config = dict(
    intermediate_size=128,
    norm='layernorm',
    bias='all',
    init_std_o=0.011,
    init_std_up=0.0625,
    init_std_down=0.011,
    lr_head=0.0121,
    decay_fraction=0.919,
    final_lr_fraction=0.0,
)
Each number is 128 + 32 x the weight over its row's rms, rounded and kept within 0 to 255. Layers, rows and columns count from 0. Numbers have three digits each. The size before them is the row's rms in percent of the matrix's.

# layer 10 attention query, 128x64, rms 0.152, rows 50-92, columns 0-63
106:177133152156097088125141120155136128150107129120177101152129097196101119063105061112099118130105118141057148131104100220129130104155171100106176183111206126096144113084116144115136119143138125
112:031088147111145160124148089134099162117141081116140106157101097115153112110192107122157056108156145098160125102151147136188148094160122120182104140117103107125186170158081151060157112148136134
112:071123137149126131172121174103176123167094095139103118092069141139137131087108175200107137126106121128213101097129112103129152151094113136110065179130152123167117166080092181093130190127127124
102:157094152083206119176083114117111220081127137192146168129153101136147076123154106143109132151105118139088136158122152136121062162101093112080131126126159076189127114169086102127124114124119139
094:134121113140129132156089139103160119128159128077118100160125137143176115102101161095153138138128088077145143105136132165079110104112207188090110122104221165134114110116106146064227137112116135
108:120157069111145139119073132147128021121113149135100130155139116140100133132105077096136151158146139152096131111207118131209143147099177102127150167151135182153139087102075118096154077127157119
109:113125075119073125102152178092139145087167116075140125146170143097138143182185149097159127100104154190094098105160145122144120150200074135081123131054131094150118083128109140129133149102170165
105:148128174129152110112136105108128157141112158111147051150126119123138166067174187125141182119076163144157143083126157108108061115126114214050142091078127139139147115138112106152103144096166101
103:101144160123120155160146155142120125145117075122073085181115132176148072070183106139138124127113216109153136108126121149203159134154113139102136132078138101161045128137103079113114147162106092
105:121138122121187140133176068109141147161135133116130133135129146137077144092090107133197136100113207097155138091112113164099135169162120127099128151121096080146126087077104137129144096051220148
089:155084169177103106142098098140112158139126105155113152151143135106082113140117087141108179185085116115153142187133116175139166088177117123143180136100120097130097120120095182164121090077049062
122:129103162094198131149104155066075139088107136174172132165159078146177154180127125091107191128136132089147162096148105108094094155063167143142135084128086118178104127125117126119127132076112167
094:136145155104079126111039108123123151118181155088146087140132125086116125166191123127126198064101113128122133100162097152188103113093132152141104109177126094161110156184141084117097115186100138
101:134157113115052118112154110127141117103115131131162122119144192099048139121212162082136133163103061154188140158155130132212116088099141126100164086120143111116137142128089093112149136123084126
073:090149109095103149097133136113154158128112182157092126128132070073120201117109100107082117141177149116169169075149169077113133083145142165153127144076130064164165072130143143165105144178131143
092:105130186115107110131107115153069131142081142139099102137163118090143149125205096083130166074133169116074118088154086071161155137166159138124170125109114123092150080095162141128195163133152183
104:087178112108120139072127154090129138124154123096155061126185077113122185149172099151147179112095108123165172178083125095128177090129169124105098143085147141110090138158172094124137140101105195
093:150138057100129084121109092123135162114152155140092157137175157111161079169159123080109055127153133140133126103100163133097111152161101090145126071153085133138100139173208187154092126173132088
080:127134207159147118144159087144098120145147059126009111116135120163159104162080150192120149119083115161117112127083113134136130102092083119139115189160139132166122177140101150153136115111118135
109:114167159128105171143065149179122132152154097073073197088101136158174103112120105065158112101137138118102110161166106077108136146095150136185074097170116126187153136131137116111142101137129184
108:117098093127100081162135082098145106142173063172185124163153153132145116113117083175115116128116123096154142133089123127119084085077178108201150115196189173137107178145090135131128148156127105
090:132091123105089190127129115100094127119109099146163203120086149065114163159139135159096090116184096100162147111069131096108093125103195145145141072177101115164083138148126162133125170184114137
107:143096121137107173039027113129119108125172096127173172135153108155167141154125097138164114124125136119071120142136097132056154191128147149198097130161123108107159105123110120151179100134123113
097:029139161153153061100170135112141137162125139095110111172128191053123098106194124145097122144128182117084083139194110137121135107155166144137109161149151115080140167126114121117147139137134090
109:076081118167130149151081124127127088120130093130158030125188172137148115108179098109116161148137097105123026150111150163166163122138153131095179160085130122171150111138112154140112121088126128
073:136134131098153129069133091039132140083144139118075157123191152096138184179127155140122145185135153137077118175129116154160123172170078163170121096118119125106138055099127084119129091154133138
108:098114101138193112144166156124117153197126099098123076143161088140096173087125171122129111171143106185137108138097176143117143142092109140086141169147133100144123058143128161091156152156033102
106:159126158175155145156144124057121096099102145184155164066127160120123186164178149094121150098078125100104103097106102110136058110099091143107184168149134162095083124112116131087175148102143158
091:079154100142135119058108121104176150145158135105164149126152065125104131176214167110149075150070148158105122060112154111092114175126166117132117058149122127143148170141109147155135084146116108
102:159103135083151148117153070093112111122131105129133108125136103189096141115157131158180090210162135122110134141157103126133085159115079050165169081130129033154125137141180115157122167117146115
094:111103186103136119117071111141167040148117104137142103110181117093196135115180082122143121133133074129142125113082118152123143058110123110187176148127163158143139130105165100145110091182171098
108:186146161165095138082091130145067142137129113135150197112129069167093132196118160104144144140095136106141143072109117141163088140144097119162097113175120167193122111110079072089118095172117126
089:150103142099163186129146127192115102118111099141161137202124088131166102131078113152126074099146123139147088122065174138132165130156114149123144177164073128134165168111062112093157066122078123
090:155151059076119097154099189165127188148104093139135101081125173126078103179136117159131104115113081075136092097082161096182146096158147093160118115158126105115169176120189135114144146125145144
106:112104101108157114183111139069117177154103059154152135115129165189126126175126138114076129087156161095117101115113116161165124148120049129115132098151139083133103081082132194173115110145192128
096:101116137152123164102131114036176131099121100067084164115071162139128154162181067142141122071122113144124180149153137110150137166080148135123151072115090157169166127082107172147136139117142167
114:074126136130066156130130158162124117115135162136115205088102111124117115157093078105134140102133142141143108082159100152192116155103193136164107096161161136177154115064113115064144172067134163
101:121177145157089157125154207171183117178109105124071132088111120146073161080123167113117148082106125125148138111098103065098130091101082103134123120174165143125153150069169134154134190148110119
104:147089127097066086147135209102143126099094113103123121163093076170123103102095094147147130160173084129195109195154119163075187097112151117142088146125130141157111089153119174127129169162121127
103:112116144160141125054119100185188133170134114110129161155122097157175196156104150125121134153088171198146107157094073075124073141148077083163122143093128127116157137087124139105114141093098166
096:128135153139122114088110231094143147135058177123149210037127132086106148132080112120106107140177067097139109160109133141091146128122128105149100148128116143094142156133137138166167130142105168
087:112157125131139122163106133104118126076068224123100086152139079127115037080117182122136122136126130146147141134135164140124090140088090145153178163134135118098164165195137057104140126118156143
098:141133129127081128122188184098068173158104147130141146127123176143101146144186115135149112120126094109150136165104146185206089133092128144103124064091152181137067136084074095159109099106101123
# layer 10 attention key, 128x64, rms 0.151, rows 50-92, columns 0-63
103:154094134125183104108113130241102097219093124131132122116136101149111119138171076096110172084071102123125120135076156147143130143212152165133147148102105129117142115103128117126120112156094100
112:147123120090064147062182095129124128126103128076186192171111125126142091113115089151172118117151125119151107131123077114154166057132117135147100171204077128141130131164175172108132176114119126
101:122095119144095160155141129092166106176115150136172180124090153079106117077067153141096162165116149172153088088147126141130059151150098177099082139201122050168124133105131151157122112137130137
104:160098143129117119108127112124136174079165130205087153110145085151140119106147086156111139110071103105153149171131086168141121161102067098167151169077154128137151092094211119083152115183111102
094:181135180104116123120062190157157097178144099061148158060119155160125120142167140115086124128099165122096135132075106121115095118113158120059111102149165123123113145081169137148111129200163112
102:164120176064139145097124096146162024140067126145089167141123141153133143146122142129089069154132101111148131127105108070095157141157175089180171133161160166126152125124086125125170078136140158
104:111127161116068080163155181137156154140152145081128132158109125174141144170128108089096102136190160101110128109111105117103119177139091162169110119090133101067138095179185143088114128068100198
102:070074216199098101189113144102122138153133136076108086084138143164101107099127141149103149089104149130159155124089097122154145095155136141064126104090141173103143137141176132107106175114172145
103:094105065164048222117156093138180132200135153125179170188129116130131112146116112136111128088101139103140134112118097140155154109151092122130085139092138122111126094125114074157136197132150105
107:147117157084132177142109099124102136130182079141137125119139149140076117117094146097146147112085156139147143102108081175109177155174098108163101173122040131103128174164148097089128095082193182
095:195114151150120150100172132150110149095126147179144164137120133075074094121124046123161176106044161121128136141100165145127157119124140138151120089036142126150104130111077140167158162110146105
123:101081147115101113102090155082136124064199128178101175089116137200124114136117161143177129139136147113137130118130059156153144118072138083117152094103105126111212132094161160131146125176151100
095:106120154113106100162142138066126126186149132101138122144140095157131146180157095152087173095179119085162120102138118142139175121073175106105145139126207091158167074112060153075123135124115075
100:093145185121086181132134120155074102162045148100116139095150162110112191133147091136137119153138110114150121156183088086103133133108149176103119075080187161160156125168126160105104167099093102
080:138108135092145102093087187091194164094145101146161134124111138163120141131043075119125147131100152109133169103124082101107151172152157168145084094133173059148156075106083167144144136160152136
089:113101172084142102119099137098115158149109133118124079182152131121089126163158140093183113104131140126089107103132071114153221104159132170169127113156132079105122144104156095147218173102110176
102:064114124102130177057135126102110140165142128078193128123144082110136157162174118127116132110122170088148079119140095125088193146105162156067095126137182110110168079164139178107123148120137178
090:118147103098123079185153136140164167114161118094117134124052255143127146139114125110094091145163094129154160121127100122123129130137112114115172152154102109140103071145111115147061189112123113
082:172151165178111135156175092164118082176123096125174132102124084090162096108158098132102145111157116168153122039132133201123154098108080083078129125102090151145101176130118160151125132094138167
101:119123088124146159112096130145166132124142083103127167195137105104152154084139108131145109165181041138118129130173098159106153117114109134209145082175116081224098137135121124115154089101110139
109:154145106123109144178201099138117158120139098151123098129124133096171078110172142131144161095093086083167143078116163182076115099136114141132158130170132165046158133149129155091082105205117112
091:161136096109115161136128081117098136099146115166101093098087173117124150152068118148161157133139062095151120091121127127097143145119193116171119159143104060120154095151159151163141105230173087
103:180098147127097163148136104136163120080129082111094139177096066123173135116189127110146092125097059125075157205159120120113161116109122111164132118125139145134158062177063094140155120125135162
097:105116158120138117158125167128173162150084143107078098176144159081135070081190127184102147079116182148112120140105126173150137091156144161145081123141128118044115122165135089171114131093133075
111:104151142155140176123189169077116077101178074116105106098182149152088057126138125104132151150126139120136102170096118156165148111141140170119158112125154134104118134212100152060133139059109121
076:145131166145138110116096101143155130081101089094108142177107159149150216123105101109155114132100160145143126155122118096150170146187107106100142146091110129091146028151175119147130101043155163
115:121139108114146145179168163151114107246114133142126111097150084145094157112081106136079086135108151168096107128121193146153103092127142203098119155108112113145123062171110167136117147138091120
103:136102174169168112154141079101106102102118171184121125109096128173141142182126139077137160096113114108180046124146147108137174117091085125110097149119119147111135162123213052107173121119114135
097:090115139079117137170114144118207131145081124111140141113095158149164088143156143106080100147096084111132169196136147060173186115135146150063082101168101113158146090133101134122122112178160101
103:188163113154143138115137112124107155162190125121102119099110091208115114103127085103206071142092102126094168147136134110147149120160101110126152137131075068084173139116182143124073162115180110
093:138141157173134117081147114101193079115123118148047089174137124102141079157139109113113105090132083116184144097115115150116163081214103131126137157147204127106171105154109149075131127149119149
103:186134121143121107106052103173113111119090125117123180133149093140145145158143151098141158183111042081197153097137158126155155122134129114097129138136061177168127102099080099127178131154093157
093:140140151161094122151118082137120065153108137185137093090138122078122130116115163187153129116148107140115180112043138157093083107105153120147125103154113210164112146221101150126157111106096129
082:130188084057132095140156159152080104093167155085093139073121111123126162156169178156097155117117119112146116091073067115131169136173116188169078102166110123143150179127172127131115131110105114
096:126159109075121099145177129095105099111166131113052151141067161239153131161094141111171172140133166168138120090138163096134139149133126119174143076101050147130105117099139147117119120112134135
093:099043140093134184115113073135143147146092121124125137102084184147155125145147086157180143156121112143117092175168088160194147139125098147161141099089151118124100138075132173106139056116181137
115:148111151096116155143062148168193104053116113172139152105172068091148119138105169125206169156121105108147111115160094133123139131152146148183113089155110080168116128065139112113148136128093083
103:129094086105151208101165178135135114174107161100128135152074090124095140123141152113085151094106137144166137086167136129141121106156058150122070136156154114169131171045095094158181145150114117
108:111079050135066160125135124142084136125136083135112152134155098158101141113128107152106144137131128159061135115158136233121030175154170126129157122142146092128141092112118179129135159130107152
102:106137117126205208126157123130214156134081128102162142096102072110110127142161094153131094164087097153125169124136151117124140089131128054103132151106085190103098150130138117132155136091087171
095:120088137115148114137107137137170065096124115133069169158088113123119220150147126093095194184161113166113112135138076121104084217127129124135048152139140104115147126133167131162129124131135104
085:100146170158095079167047143091095102118136164092203134162126072176140110094074125128104118122161115163138129151068105138138074131136081160105142123171153115103151163133183112136103162168115135
099:101108139111160175116082104152041122125128172105080162123139212106143162176111154114181151162130144121141120129158132136155144118100141129090091139104103149091134134101128195082120079175087068
# layer 10 attention value, 128x64, rms 0.0977, rows 0-63, columns 0-63
132:148170166153102143105083128125109113085157131081150121157125085118141126101161096112172113128145093157082103146129117061151067102155150133145127150158099078115150203163072136128165119207135191
019:041107130111128102101076175147127166126094131103107163139116165125147131113138124091189255112180142085139115136177124132136104109137108152109140166125136150131104091159153169105075121122136142
137:134125170156150121127209127134098155135130201157134151077111114156221110126101121086053098131164145159140122111085090071135152087130141117103133177079109100147132108096089126145173128132155106
138:158118172157089080038126121084124100146122160090160155126149142103132153107119152131130136167128085113150163119144145099104147132132164119168113175106044151138091208128104162159126056116110172
147:097121188118155127170114108105139212142083131124120124103131151086131141151098128162101092140147142091074140196175134126104101156124159073110093122109134124106173036151146202139122161123106099
044:124170114148108105157143105105159098092143102084229114108168149186105123102137123157093110094103095158158085140090092153089107125122090093139179101126191124130089064147144123155136195125122151
142:126116183137087119119120147163097138150190074123150174141076143103115109156105119094125087070090128112156170153093132129147102107141081091127078130159128177134079128151157164211146105164184088
148:127113168129090143151088094117210120127136113103155093127150135100156154124124052210131120120110140049139106118096153090111141131156144140062125144154093159174132167123161169133120093062142166
138:142186120183139152141110030113096135063189125105149069145116127171117157076151140143090072091093162126126104124159111179170112148129163123140116121123135122149122167103149126117154056162113138
028:154164186094139162184128123122132121076141107126211132099136135108108100085112100148051084122087126117091137126083144149147148119169124141093231103183147088137119149123174153131154142122115137
026:166102081138100175152139160140141056123071169092093121163117127102131115110156112142188143080185073110101100152095094135120105122113148122141128185121110139072174156071166201155125127128146109
133:036114110158092073124169117097106142157113162096149116131155180094096177136076161064101141140156100110138130172085139115100153132144171109213163159126165130100138107170142114082148130113117133
022:198182150126149120106119044098116130109118137185180099115106101139110120098136117179084024147082127132118112086098143123090118154111112121106123111185117113160143143086188128163156118125123147
113:148099144082141136124229146155084067154136136060123102119136080082170141121118155084120123131109132203108142160151131108097118136065114146188139106096161156152145148115145133121095197134134112
023:142135087189121111112138108148118104188147202158086077157092106105134139168083150125177077116131186160126133112176145111159121148092191124150071121152096146107195105118162101122127105134154088
132:141149177080119141129116152099097142143087178153103122153092093108107104151097104123115162111053196107110102130150150055150143101115151132129208135179097083162128142142122143115066133133123200
094:147090089108125159099119151170138079112116142169118160118073144124175123139146133103155195094100132089161098060123140087130175108163126171089161201123074140118124143097160161139135062140095085
022:115154137098136105126153184152091133104117186101157165149131137097136105104058125108114180127092156134114170139118140109138099065133185161127233085159118091065090114159115111088137157120129152
135:120136151184107127080098079148123127127150090077158118109216120101161070159077155116122125116102167156087119180163107143139148149173133129064114142154091166165101171154096117103089161083153126
029:097111094172127053124125072146124159180186133126095093101113118098140176154067138107115131159103178158136149106185152072148167120106173136139066093135119143129139133171100064084102116116149129
143:131158065131119148188161168135114117106163119100159141049075143157133112115164164093089200095144106099126088075127117098144100071187095114177181154133137123166142124142156109097089127138131133
028:187127134085101186152160150180112092154117125113161198171135093109118090105102111160141090070104129102100167150130152082107096128129132100124164105173124116040167131115154175148123158179153114
104:094119135108144098142132097141084151126152064096135103118083121120177169121117109136082148126160236098109174075143138118097109117103086181149185122109154149202127097131169116115182127111113113
058:180110166090125177096151168134080108132099168131103113186100102103163095177127131100154084111140169136101175163163154150150076129092097086115090128112127133132155093091163175139092169130151050
161:144120132076116109144158129169109144121109093121130104175167079147142205113109072188181140138135111113075155139175140108112086138117117127096142166206197132139125096097085141140068088097129120
138:209106141142097094189128084157156110078140092121165106134102149140142160127073055102106078098084121126116145150092150170166184106130130117111116139169155128178153150101095144104154079094173136
068:159113073131101089102172159137131108156104183184157170120122169170189112155085142133152138096107132116172163099063138080095125065119159134124183168121089104098115073110112111119158116102134083
137:161144104150096118130131105180125085118142146139156136156146077112084119143073117143114122058145082142134121149127104147148128113096107055097112145189135162122207134164212192112144168097109104
122:120069087134088153169111153078119148159106105132183135156154134147129072139121101094124091114230116109125165153141076092085148154150149154103126196106139151106096123130080071146150169125167125
024:159169084101160128112136118145111153090089226121108139140127137099123112083108155127105154114199110142106152161073129141124055086107163117138154112148122129053108147129149128063192103126134165
089:126142196142122164114103157145156149101091139139122117129133113097133096146148095181118120091114156099107064135068081145178101128148055103098154120117169164166096120151198169187141191120142103
067:144199137178186121099090071114138129072149193145179120069078136153143180166136100168097110159118135098146073080063142108096138116147142125107108111152097150158135112127135097149153111091105140
136:181120118097122107136096123135218118131089097121082155135135125122143169142130147148159105065121149104138080216122100111116145122109115195184138118116131161130085112176125076066124129185091128
112:215117128069119145109158108160052124118116168113114166189074133153157128099101146057136109115116126103092169151187165128116156138155120102116072124132115141118158164104098189096112109146161109
063:096142139082108128140123067097123133163158125058116094198110111093078180086119114132138098118091124108103145181192152098114150162110143098156097086163164146101166148135160205125100135163141153
023:203122129152100125187108113130136070155135108121135134156118073066102112113097080147140069118102148095065139100130120115154166117123184151150169094168084111110194199098142104120109134144154119
094:079167124107171144071101070094071185126179161125119137193138121140116173149124112146137116152177153088138134117185154093111108172151171135110072098122135162152129129140096080108105058117100134
026:136098087167105120176162140126181075171160145105146100090092136113124141170128143126154092092136138161142179149180137070109130118060188142199066143117113163077169130143133086113134137153144107
042:154208163119179100095104070136099166118127215146139147109061120119166168096092108162108074139087171110086136129110139105136114094130140125115121098208115129119142122113177165147158098137138126
138:101107107165071107083132125108105150117116067164108088163179115120132138216135166117106139148169094148149119127112172118153099168143121094095161192147149104150114097190084131167127089091070122
144:145112150122100125154178128122189098140121091125121109129159107141120134078111171179091098108121136113162187155164127095137162144090188152116175159157084072043106126126085158116163078167088109
032:056109128165138095143110132099117170171155115095070048092105133098121155160133143091115170166115147110117092135191097121171192159132117122157058127097157142168111129156109114145081183124127119
015:175124161128116199111118147110164093150121121170177136107092134165090085121202138159159074097122100153122131139120109137136117180118098125158063149113123159165165166108207193170136132162140135
131:147134177159122127145117147193140112068073125141145169112062132126044103134099141096131122140146167163067115064108145190121106146140119156134134072129090150135162105176149101068144118141143156
035:139132117139146095136134111112115132163149173139130076083043118093150154163092135121108056134110177115117172134174159043115130119074166147155054111165098131101159110146135080115143133127135081
035:118163173110182137160157151089127125068152099109217115072113157159158148124151127100078077171090135181118156176139163127109104104125124129119155115127166065110116065144099143152135171144094109
143:136068105121118147114120109199098107126119100083149160127122096114195177157130083150121196151153133065112120097134140098139186164156136113132086100149141151059139146125058170152162154132144089
030:099150156122150109136106123119117183094146098104121113134167138128115130112117115109079194170116126109112090115129094204198192141197089109104182095116190120193077133143105133118114161099115150
125:180116115118123203135141124154111093076131189137145080226124113123105123170140119117138150106115089103147062077114153099123127191167154096064138126073145123112152126126157166121095113118092127
120:125115133115129158116125135172116099100195110116179153149177138133109101130059113161097138093059139136179081073176126120201117167170161145115169094100159110134142086128112125148143104142072078
017:192145105116123140131182103116148113117104231068161116158124107095128137154096133120055115126158095177116165146113115136168142129111160075165132059132161173081131127134128130093158174112158139
019:107143099087145105117180166120112158133109223078130093110113167096131128151079162090092196136167133138137176161148132132149109112105155137161148128163164174106057103163133104079151164083130137
105:054141147135109111126088152099152130087155083078092151154077151116131147127184121107138170118200107107172135136162116169177148088152066095083107141122132107158139108132176171116140089144176079
028:150176165107141107091151082094116134122144123138220167098140134159131099122086130146065033155050158183132161116144171123117099141126128125117150066174143110141112090140120091144140144124122132
143:073140176151060123210147175118119079114133127120148072112132084148181172105184105166125145140155173156157096111197113147099142141111131108095169122111105079098138099159110113125117118079150148
137:164122060150158091155171104157110133141120084079073140208132134127142158139113098186200164111106099135111146151144128125093123126069212121088132143094132086117164105113088147148114110144158149
131:128111150167148127118111128135171136077128160151208106163110084117067135187158130074129166106168094172124118100174079131158166150088118083153114137075156162114118109116156096071085090160120111
102:111142077170139105066170086173137113130146147112128138133141109176157159127132170163132186110084113143170052066123069113150168156144116125115158133117167160114067077103130139180123099154109088
027:087127139135130099108110148148127175111104101092052153167184137139142154110133128110148222164133114128122074155114090202165135130170091104118146114071170123146074124159070156128099130122125171
027:134122148086129134156120157177117111105129109131122207148143135100154131081105092140163153136097141111112168128121189094101106063148170175087214126158086065063160159125127160105126086143128139
129:093079119105038141164091143129146105134132075123144067177141160111118070074123132130165127094082156129109130094171146144129094168157120155112203140105139101136158110122199179122168132115127131
131:138176113118172077136145122078169086115144145105180115076130182127127113169125107073112143119100128159134131142091109127118194129113143141143153058133175182144077108203104143115149128078074154
033:159182160105153133144152135098117135071123128090223140133168156158142126078145122146080111153095099151118149170096130164110104110144121105132210106124181085110088112123133177169154196139120156
137:133152149186088089135119090149159173128090177115141171109097123173148156091133116162117149112154096065110063108108059101106169119188104078099108162142114173124100124139140169158134114128184170
# layer 10 attention output (transposed), 128x64, rms 0.0564, rows 0-63, columns 0-63
136:098156119149108172175143093105095199154120137136067197124119173125119108116085075121080086158141148130123116100195155190073137135106135134131127123116173180155106121136107132113112129133116042
015:131150146161078158151113099152080163139155082149103126172152114140173132131143118108108162176179151112174114145107152125131140136075112136100185052147042150090104066163132152182100133099118135
132:131167124128086099143116090087130081110206117116164134083136102107116091105138109142146097116132143143071104126104171170098164084109178049164131122185166138103138152138180103108193144181128113
139:097136112145188171159110116145092157151110098151096168116112050136182167139130126083096122134115210147133121119142110156153090155129080100103096134184132112164144080118110064091119151177149077
139:085098101138096152137168134151071065103188161134110028142110130120163157121125090180148129101151134148160140156169115112133120070111157169120142092173147119143094138092105121118119138078133204
039:140074166177169161106076135086097135107102162106096121067065187125122127088139106149180117122150122110108159092101158089125164132139153192117126152118133118120181161104157105173170067080130125
145:114186119098158138171160076115158115112108168124099099125185134179120112100187142120159122154165091120067095051144141133170159139118089141122146095153117114141184110131102114040162160093132130
142:141112090095198116100139169170079128146144178133096136117104183122120158110134166119102201143122158176137149110141152081119084136129103161094148102119176106110117077069084089176142176124110077
130:104090138126118139133113233123149191167096171142051166115098164147126112108105073160152128098088124113088085146109108088099107108153135084165159181178152125127151153120159095145121161117123100
026:152088107172167131150105157101102113129117120168183136116127195163152149031099160181187101133112079114091138102101110091111148134115157119109140110104134167143084167080122104099198110098130112
024:072138169103109146144179147070180118083113134106097133158146125165099089140142179116102111150149102136081161127094135108119105128119135154215065111163107198157120089093117168089115136157090165
144:141144185134156217159110161166125079069111065149144122166138083173151083163083102176135144124091141179100103120093121102079178114089140137109128145157090136134129096090109141088161105137130144
019:144055089106150124111115220097157156153093152112142141068099159136094111088129134164147113111098150183086147108137138110122114121209132143080094159129172104115148175149130086117145136118166067
118:127157108067130144104109112100146114085137062155159140117180141106124078138114150146115074147143177100140135128125122146184168162162146160134050173176168085100136109081156147067128085106122175
022:121147111040072139131212184151162104123127115131124128148097098101101094185122109161057116142116142143066119162119138143146150092159156073152137165140148134161157129152123151105053127165118134
137:193125083166081120201114163210097188140156115120173107138133134107116157123074147129092125114180148133151086100152111129166130106158122140134097076101139118130101112095150094129151119119152039
085:140175132098150075108174155094138201162117082105152109156136083163113123116175224089140106148107148157123113128092155103140114145108095120088105049146109160124132111149168106140120187146144084
023:171153104146098168208132082146095146124142113184191100147096134116192181065081121152114122156174116117133141135067100096128155137095149095110179102101115157189104139138130102120123107114096096
136:202131112052124178093141116127127120186122128205082209119087106140143169082105140134096117120068090096133120130134137145147150160085168125135157120178129142128092118058127127114133095127150136
028:143136090085103110121124121197081120146159082178130127137105095063131143189110091135083161088099171144142080152148133120144163119158153054105174179108159089126141107161131121156059125101122112
147:127128181166145101132109158121096157091096101151147108163182165101150103084127130113146084118101148119095077125113156119154186131102172137082126078101123208102118116132196109198158151095086091
024:129129098140117162167174111085123090083133126097137101107127173129107097118124116156150078156169066089104170060138158128166116101150140097138078075102190160208117140120110151070119135083117138
103:136174090100137132130100164181155106121120204082186098100182133141125129081146126144139082099128138178101083172140164091128149159148147117100102141108164081059126148107149154136067140066145114
056:138164106070107143122196135106176125130158140112168087123175160114107117106133124138085099174151120087093124130116111162152077101145118167156076081158171106166098176142108136074131115138129227
155:087154139124114138099141139126151080104094161133159167095119200122080141127063169111095121128177190118183144107120121073157108071131129163118127155055112105110119118118172102133110188116174173
143:111144138116142116079099206115118114088135175162144192124148167188063120105110152121170200107140131080102097066140141095080062121103139108140127158125169137131104125120152108109171151089131153
063:156163146116127142119160135077111116101124115112208108125067077120125131126124149132100128171154143147084152083037182109119129063088135091097136091095161157164185172153153123164132126168117123
135:155089135088146144111185172078167099117093123131111112161098183125120133089162100136156146121133144164106125072150175057129146127124147181157108126121175129179038118123146087117115068142146172
123:119165149166132138109133102182130054123133139115097166132100097146130139143139145176048101121101027137109136139091194142118120131166169093136101096104128174122125145106148205103134107176129144
026:140092109128079181174134096103148135120127158176141147166113118156185143065087091163095125136155100145117141145070122085106092123078154095194160111107107196180098120180144146120117125137074122
092:162119112128129106148176105140184148124159210095124098110141184117169144076161177118119122146128097149096137111142106115082129125101144204192104099122096133092127149097085069140186082095100140
063:106098117103109116133104157116139141147115152124144119107061124108087152059156111136132171125113176202084144181133131159080110119135128162079185123151142100133146141172146062165146170114138037
145:135073114131060108092166151196129179079124141138128192159106097156159094164145127140130108143159094138121149096149128122154112164089113156152077112104092134116158090113148178191083084070103141
113:116198146121108123093130161104155156114161084143135144102155112137090113120109117159136094129132135074163094105158143130180055119130123124107088076189143109230087105164130128071111169116130173
058:096130143137138177150121182179109137110131088135094111097142171118106114168109103189139106111136139156183093105179119090178128127184116171147131131161146066188133066105071124074081123098137141
023:127128112109136117165202198162145100108107100158177153141136160115120147147118159149113121112090069151051138123154132112114136134189170051143081163119166163164112142072097157106087120124096107
088:121146136118103133137131152207152089142085125134111133104106098071127133121132053173081133127110154154156129189141112158128095108136094108105192110162094055138112128154131161139084188186166085
022:058106094087119124110139158128077099083119120127094096166108131082093095214129098123067122132163161136093127118113167163150136120166151091123132178123218131139173109138147146143070141122109159
037:115121117106052142186133183128142143138161149161167136104075143147125147061109134196121105129147156200094124145112123116133119095136157102133188095133124124174142140172111062099092153092120064
129:125148107110185160110188096158134108142071166086156112126136063154151111099102104132136127121078118139149117081148080139080153076097102186117128151092095194121136153104168129130137132200179157
137:065085066186146127144149136153074132167115115118130141120081137132134129172069145123166090147168095127143126080099125071153152123129108057141118157115186152185164083095168109147111119146158168
030:106153138117135091096113126206126162147169105139088117153177122098131133188126156095093147076085150119157067173183099146150191162149141166126149172149098077072115082101115105135106090126122139
014:071130139105145103091107180112136108145141159057044122076123127141071097161164184132107107127128121154096100098152165161118099119157114177159097084175123115079149118106082112089180130137159116
130:149107064147114118134095142100165105141111128117158139142152117114115142127155104095179147178140101104105115178228116131087115135120146082113070143151108177135104140162115180116145126014146119
032:091134055059085113120150176178098124117138119146152103158101125094100104158116119164060117135136160169095110143128144161146152131176164101062164160116207107152144121174142115121062131111132125
030:080116136156129149128069107074044130130153116161156099094106172139127123074110093176174108157152141100139136127088093157119141137128153147060164125157184138129155196120154109110163113074171161
144:095232130126159129124168111143177112137158134130100085113133128119061148097120178103132134110093122166136150147169154150065115161089123156071116112101146097192116088128192118119089134100089157
028:175139167174163103114103111168145153156140126170152148122166143127171182070110157113165141079072096093152096155146079086104146154088134148146148132115047103095070126088118097132164077124114136
115:132149111114181098080186144123148174163113065087111099099116143048111119109144145160106168157131139064151132143149120073104104094129125189119087095199126139185100162129146122138171148148125109
116:143162137141155072124145164147093110148084123111097100113078155084131155088169146150164136147154170028116148118123098105103192158047128078105146145149114118112123174111186114156131112141167118
017:128135104122124140148149122164144107092152177173162096104108118093140174055106141154121095107120088126111122168112098108106085140142165145218119118108125139215100130169148097104109103126047177
019:138148085116099151132109094157131142120133161178163089173132118122169158043074139123068107130163137117126122175066099114141162139097132156134203126089105127150097084187166090120111110147077157
111:118132189142169140138156123128118150145129156134126107109173182157108115108153098051195114148073108146078069135134145103119101143086069176171153088127095132104044131165080146140134138133129154
024:180100103140142141138085164126085109133137149136160116041065147111127140075118094197161085138118134135117161105110128168147140123180142097061164134117175101141171192168134081126136131102163110
151:160142095162190138130138086119099149149159151123137120145080171122092118176102103063183143134126106129109127164088170099137075063137164107093109208081149134112107139079170163147174115144131101
135:058147195106117150116136115107117125078110163124146119077110098108076141155080137085123154110182164100166156144150149046157140107173109129192120146166183142120126145093157166132079159124145101
138:125076102153120142132166167141120127158078053186090161122156122067144133157174112078109129146102124101127077156133144112075113116131158137163093132159065111107109173179200123123165110112154167
108:125141170115121109109142135121174151152100095104104131059080089096122129116170179104165078129102156147120125145116123082146204118106126148166143149150046114114215117144188069155114121136135116
026:156158191172122123138111044147152157131176144131110163124161104145173159128122124084171167102119102085193118145149074097113113137068116137200130131127036127102112106099112128140143103120103143
024:149130117160112160199132081087066135125140070168193130151120140144157145117107102151170150169167129129152167100090128100142111113093128043091145096119157184179107147117102164130116175090137097
126:175167111114204134092152197126070169150126145075102103127127160159145139163131159160134097155120100078154122099119153039123138117115154136097092143097123175116130152082050165123107120107125137
133:119111142165144151091037124169107139128085108151171146172118076102148124075147139154141127110157107139150107118144167168104086150062179130153171156183080128131155117097141118127140032128121131
031:123104159191161178156082115076094161126140150154154118074095181145166170039098124171170114130147117103139168114083095095112122150123153164119130120144139140163138191103127093120171080092126127
132:125128163178118112139130131143143142117175152117073141076081113124125155124155134096165115103108132203109112133176184077137132092119158153148128101137060148161150067145134049159156165094094073